config = dict(
    n_layer=14,
    n_head=4,
    rope_base=3810.0,
    qk_norm=False,
    bias='qkv',
    init_std_up=0.0475,
    init_std_down=0.00449,
    grad_clip=2.0,
    warmup_steps=200,
    schedule='wsd',
    batch_tokens=32768,
)
Each number is 128 + 24 x the weight over its row's rms, rounded and kept within 0 to 255. Layers, rows and columns count from 0. The size above them is the row's rms in percent of the matrix's.

# layer 2 attention query, 128x128, rms 0.147, rows 0-8,32-39, columns 0-127
size [ 96  97  99  92 100  89 104 102  99 112 124  96  98  98  82 111  99]
[[128 184 147  84 147 124 132 130 158 113 132 127 137 117 155 124 108 125 121 144 140 132 128  82 110 146  85 130 126 111 139 154 163 105 147  95 130 103  94 122  81 136 115  90 112 167 132 113 151  96 139 109 165 159 119 132 159 120  94  90 155 102 145 122  68 150 146 118 105 119  84 106  97 100 148 100 107 123 110 104 162 122 128 136  87 134 130 126 150 112 114 108 165 155 110 112 128 122 128  82 103 110 153 100 128 133 154 150 162 126 104  76 106 114 117 107 158 120 100 118 117 121 157 143  79 163 110 162]
 [131 182  87 139 151 165  89 105 107 158 107 158  98 165 155 148 132 116 124 167 114 127 106 134 139 108 113 127 162 117 106 135 132  87 147 157 170  80  85 116 131 119 119 101 125  95  95 132 102 143 138 101 108 118 142 123 144  77 166 136 103 115 128  80 113 135 139  94 139 144 116 101  95 129 143 126 125 139  99 127 161 109  67 104 112 118 140 125 159  92 157 113 137 113 143 114 109 111  82 136 128 134  91 113 156 156 138 123 128 163 146  97 100  97 138 141 115 142 121 131 103 156 154 161 111 112 136 172]
 [134 150 105 102 152 136 117 122 111 161 157 159 139 160 171 131 115 130 145 142 136 146  94 125 142 109 111 143 177  98 140 125 121 101 154 113 144 130 142 124 163 101 147 101  84 107  97 144  85 137 135 129 120 114 152 151 147 101 126 102 129 108 152 128 138 166 170 133 135  97 104 107 118 138 138 109  94 102 107  92  98  83  97 124 131 106 137 119 166 131 117 124 116 114  86 144 150 115 130 182 173  82 120 120 135 177 116 175 114 155  98 124 114  57 151 136 147 141  84 156 126 158 135 125  98 120 124 137]
 [142 155  91 129 125 105 111 129 128 129 123 123 134 112 138 168 160 130 132 167 113 118 161 133 135 119 131 118  95 141 110 144 136  91 122 136 124 120  99 157 166 108 133 168 125  58  72 102 134 123 152 102 125 103 120 129 111 102 156 141 111 118 120  99 121 127 118 143  61 115 166 149 105  77 144 129 170 150 136 117 106 114 140 112 105 108 133 121  95 141 118 106 130 141  70 133  89 119  91  90  96 135 114 156 144 146 135 161 135 148 128  92  98 134 149 153 117 136 148 119 110  66 146  83 138 149 171 124]
 [111 134 158 171 139  94 132 129 131 110 137  97 168 103 121 113 149 129 114 119 127 164 126 115 129 122 172 112 102 142 157  83 171 156 103 129 131 194 131 123 111 155 118 133 137 172 149 122  89 141 115 166 119 101 167 129  86 124 147 147 130 143 106 162 162 109 111  60 126 149 133 103 129 157 141 158 124 134 146 155  88 121 147 124 138  81 112 149 147 122 126 137 164  97 144 113 106 126 155 165 117 144 127 137 144 125 119  75 105 123  92 162 137 123  94 110 142 109 142 114 149 168 145 110 135  87 134  93]
 [153 151 132  88 103  99 172 116 145 124 142 147  79 117 133 148  96 115 101 161 111 135 117 131 134 115 126 124 170  95 109 147 174 136 149  82 138 144 136 118 122 126 131  79 113  90 140 135 111 130  74 111 151 143 118 114 116 128 113 100 145 127 148 192 109 153 111 169 147 131 131  99 128 146 155  78 124  98 117 107 176  82 152 109 113 113 103 143 136 163 163 144 106 152 132 149 146 155 145 153 168 133 128 150 119 117 113 141 139 127 123  99  87 103  84 134 156 149 146 155 111 150 155 136 128 149  86 126]
 [131  91 160 136 113  84  94 150 157 126  91  69 131 129 109  84 119 133 175 138 123 164 152 128 116 125  87 145 118 141 139 148 135 144 122 121 133 147  90  98 115 177 125 128 150 131 108 116 108 145 147 118 140  87 149 119 105 104 147 135 157 153 128 177 125 130 106 133 139 154 120 127 156  95 149 164 170 102 146 121 105 102  81  75  93 155  97 122 104 143 128 131 107 139  97  94 148 139 164 140  96 128 141 110 153 113 148 115 193 111  87 125 113 121 115 136 123 145 157 153 126 138 106 128 113 116 160 101]
 [105 137 108 170 104 171 115 112 118  77 126 104  95 153 122 163 105 107 103 123 106 120 162 120 120 136 147 107 149  91 147 108 148 140 157 132 151 125 138 144 137 141 128 103 118  76  95 111 142 118 100 128 131 130 152 130 137 107  90 119  95 135 153 135 122 124 110 110 131 177 148 123  83 143 133  95 126 117 134 155 137 161  59 114 136 105 130 159  83 113 149 158 101  83 130 152 153 122 134 127 141 147  72 160 140 115 128 111 129 160 129 157 129 134 123 176 122 126 102 135 114 156  98 153  93 177 119 176]
 [149  92 145 125 119 116 143 119 159 119 115 112 151 155 120 150 127 133 153 120 107 121 154 130 119 104 196 109 115 141 152 113 115 119 105 146  81 141 113 122  91 120 115 161 114 168 136 116 170 160 123  92  89 123 148 111 103 127 156 149 133 163 154  82 175  93 116 126 174 139 129 108 132 105 130 118  76 145 119 143 119 132 138 122 127 137 134 182 149 157  97 144 137 118 161 164 118 106 161  87 166 120 128 138 168 120 125 126  92 157 146 113 143 107 149 137 116 132 172 115 190 156 108 107 147 100 113 151]
 [136 179 123  84 122  79 146 156 158 101 132 104 123 164 120  98  99 103 108 127 134 127 127 159 134 150 116 153 111 122  96 132 137 170 175 125 153 171 165 123 127 117 147 139  90 140 124 113 150 150 147 129 120 129 136 163 138 113 148 137 118 158 131  81 123 121 157 137  98 104  70 142 128 128 105 158 126  56 119 142 117 140 114 114 123 115 137 157 129 152 115 102 148 124 146  87 141 153 175  94 157 111 119 118 158 131 114 177 127 138 164 116  69 117  96 120 123 158 118 141 150 117 131  90 124 137 124 165]
 [135 143  96 156 146 126 128 109 105 154 125 125 131 137 132 129 142 146 116 123 151 161 157 128 114 129  82 105 140 135 119 140 111  99  86  97 106 115 143 117 149 140 128  82 124 116 115 143 150  98 100 152 114 107 151  76 136 107 136  86 128 172 136  99 123  92 153 138  97 137 132 142  95 131 141 157 151  85 131 135 135 130 120 107 153  98 108 127  97 137 203 125 155 126 134 129 175 139 144  68  77 137 126 159 169 148 175 142 125 166 135 122 113 116 130 153 130 128 127  85 138 123 148  99 112  69 138 170]
 [135 134  96 113 109 132 116 130 138 140 106 157 129 110 132 115  85 154 120 135 138 148 122 113 121  92 122 117 142 113 110 151 102 104 153 100 120 112 106 122 110 169 142  98  91  75 113 143 110 157 124 127 103 161  81 144 137 147  98 133 123 186 139 109  68 152 154 123  86 151  98 116 117 168 160 135 165  91 145 135 171 147 137 139 141 133 142 111 128 129 144 118 145  98 107 130 112 116 131  68  77 105 159 104 147 144 145 151  94 136 174 146 141 127 125 179 139 146 127 144 159 135  85  88 131 106 138 145]
 [102 120  90 151 131 136 134 154  94 159 153 130 153 132 131 134 125 201 119 151 102 130 161 114 112 140 119 114  98 129 135 138 128 111 126 156 171 114 122 104 110 102 126 121 147 135  85 155 121  77 149 129 124 146 138 155 108 141 172  76 119 144 143 113 163 122 146 167 122 156  78 143 110 107 170 144 109 113 126 129  78 106  96 122 127  78 154 134 118 142 134 112 155 124 109 152 142 167 143 128  88 110 122 159 109 170 139 177 132 147 132 103 108 141 124 157 135 118  94 137 132 140 144 106 137  76 173 146]
 [132 134 151 117  89 155  85 133 129 106 145 111 155 134 141 147 130 136 135 127 127 119  76 131  97 122 177 108 130 116 136 107 155 136 101 164 124 147 124 165 116 182 105 148 171 124 157  86  98 152 148 126 135 142 105 108 116 134 110 173 148 150  95 168 141 107 101  53 168 117 145 128 133 129 122 130  79 123 144 100 116 118 129 126 121 181 130 114 129 143  89 132 130  87 129 144  95 122 122 157 158 153 103 142  85 125 118 109 120 103 118 142 191 146 136 114 112 115 159 124  99 167 140 149 134 144 145 143]
 [103 155  70  91 109 157  97 105 106 113 145 129 129 117 113 133 108 108 113 103 178 122 125 116  85 141 125 144 123 137 133 137 109 114 158 138 143 124 154 142 107 126 150 132 134 124  98 141 132 139 126 116  98 101  95 154 174 142  86 177 145 100  84 152 140 154 162 120 136  87 112 121  90 151 133 156 134  99 125  96 164 180 140 169 176  84 117 148 114 123 130 127 152 142 114  87 122 156 123 191 149 117 130  90 133 156 136 135 155 100 142  98 127 141 139 145 118 124 123 140 108 135 143 122  82 147 161 148]
 [141 121 151 144 106  74 105 139 115 116 141 157 122 143  73 157 125 165 158 130  93  97 154 149 115 167 128 137 130 136 134 137 192 109 156 125 161 143  87 176 120 111 118 133 137  80  90  92 121 102 146 108 141 122 131 126 106 135 144 123 142 112  93 154 154 129 161 180 171 171  94 168 118  96 120  98 125 100 142 109 112 137 143 185 127 107 126 128 124 147 137 120 147 133 166 130 146 122 132 126 130 131 121 161  93 119 135 120 130 137 154  91 132  88 109 131 123 132 110 161  91 162 136  87 123  95 132 126]
 [115 150 113 130 108 139 110 122 109 111 133 146 123 172 134  91 132 112 117 145 161 122 133 129 128 154 133 154 147 116 164 146 136  80 141 113 111 112 141 135 163 127 106 118 121 152 119  86 141 150 112 151 112 135 145 148  89 124 158 130 132 126  84 145 118  94 173 108 136 108 167 118 117 138 132 124 139 149  99 105 155 138 138 174 146 110  80 136 127 180 145 157 133 141 127 173 113 163 135  90 136 155 156  99 178 132 120  81 120 113 137 173 156 142 148  87 122 111 147 111  65  90 124 159 174  94 138  97]]
# layer 2 attention key, 64x128, rms 0.142, rows 0-7, columns 0-127
size [ 77 107  91  88  95  95 108 104]
[[156  96  92 140  96 174 130 152  90 133  88 141 118 126 165 128 134 146 142 161 131 102 121 141 131 112 167 108 145 106 201 144 145 122 124  71 126 129 108 132 168 111 140 137 147  85 158 117 162 150 116 114 135 136 123 154 119 143 100 122 114 105 166 139 159 139 154  96 146 132 151 100 157 127 145 118 120 127 136 162 119 125 107 108 178 143 154 130 139 164 103 138 129 132  91 132 151 127 124 117 127 145 118 121 121 123 122 129 136 141  76 144 215 133 146 123 153  94 155 133 125 128  74 142 130 131 163  96]
 [130 139 155  87 110 105 120 152 128 102 115  99 166  99 133 138 103 129 106 159 107 123 120  70 133 148 117 161 110 153 149 120 110 172 108 100 147 155 145 160 101 100 141 129 136 180 130 130 112 117 107 125 128 146  69 142 123 171 125 178 124 112 120 136 102  84 153 165 115 134 138 135 111  99 113  85 112 113 129 121 168 138 150 107 111 141 117 133 148  91  69  77 175  73 141 122 130 119 127 134 110 111 109 150 130 119  97 147 103 115 160 153 110 134 174 131 145 134 129 137 158  96 140 138 123 134 155 141]
 [ 82 106 145 165 125 119 151 127 108 124 122 138 136 143 124 143 138 104 138 111 114 172 105 100 127 166 141 142 164 165 141 113 133  90 109  93 159 142 139 150 162 125 154 118 137 106 103 133 138 130 134 180 176 110 145 136 112 127 167 135 125 130 125 113 126  86  42 102 121  98 132 136 125 125 123 118 127 105  90 145 119 145 118 184 143 112  90 119 126 120 133 129 140 145 135 109 130 162 168 148 111 163 128 144  94 121 107 165 167 111 160 165 107 109 128 141 134 155 151  70 118 106 143 134 127 117 113 188]
 [123 128 168 108  96 137 171 120 142 156 127 161 150 116 174 145 142 109 141 120 166 129  80 138  89 100  78 153 108 113 159 158 123 130 116  80  95 152  93 164 115 125 119 132 106 105  99 138 123 154  90 112 120 121 125  96 127 121 126 134 103 145 122 165  99 155  91  93  96 153 149 137  91 128 150 129 162  96 141 135 111 131 134 149 169 103 139 162 162 134  95 139  77 113 129 114 131 177 128 119 136 127 113 112 136 127 147 145 138 116 150 148 114 105 143 108 155 185 140 121  92 141 142 163  87 146 108 124]
 [160 133 114 138 119 141 151 113 117 168 120 113 122 163 118 125 136 146 129 101 140 133 136 119 149 125 147 109 113 135  85 126 129 127 122 155 151  85 144 151 142 138 106 115  81 161 148 101  81 131 141 137 120 174 104 125 144 142 124  88 146 151 176 109 172 149 137 164 125 123 149  94 143 133 124 152 136 128 171 144 114 127  89 170 110 110 125 114 149 128 172 128  86 140 126 154 138  90 106 105 139 145 165 162 141 177 157 165 154 140 162  58 124 130 107 129 174 137 138 152 132 144 165 144 142 138  94 167]
 [146  85 146 153 134 118 121 147 126 134 152 138 140 155 147  98 120 146 110 163 113 111 124 137 149 124 120 128  95 122 158  61  92  90  87 125 151 118 104 147 116 130 123 113 141 106 141 126 148 137 127 149 132  91 112 136 107 152 140 133 155 168 108 125 135 133 115 138  81 124 138 132 153  98 124 103 123 120 111 113 105 150 198  95 122 140 127 124 138 156 127 121 143  91 132 148 110 141 171 165 190 151 169 132 138 100  60 153 118 134 150 103 174 127 159 132 127 126  93 135 161 168 125 131 159 111 172 151]
 [127 140 148 123 131 131 120 138 118 149 112 144 116 125 162 127 141 131 133 144 116 110 107 178 106  59 114 128 149 129 152  85 135 160 136 137 164  95 120 134 122 152 136 163 160 112 142 171 128 138 106 133 126 132  79 144 146 186  91 125 143 168 138 141 164 152 104 133  86 166 104 114 144 145 114 117 130 111 132 138 149 128 128  94 103 141 135 119 149 124 115  95 153 123 140  95 168 133  84 104 151  98 116 145 127 139 162  98 128 198  84 118 143 141 158  97 111 114 153  95 150 136 170 165 129 154 132  88]
 [140 143 178 123 116 129 111 137 150 145 130 125 170 149 101  97 159 108 146  67  95 136 150 136 138 171 156 143 114 162 102 113 143 131 162 142 156 155 102 126 114 165 106 126 139 159 119 123 121 155 117 133  95 106 158 147 119  99 139 124 113 101 162 156 119 138 142 128  94 185 109 118 113 115 131 154 177 138 127 124 124 119 153 135 112 154 122 147  70  98 110 137 124 114  77 112 124  92 150 115 171  91 106 137 146 126 143 124 124 135 130 104 114  77  94 175 134  99 130 131 162 113 124 137 115 165 182 131]]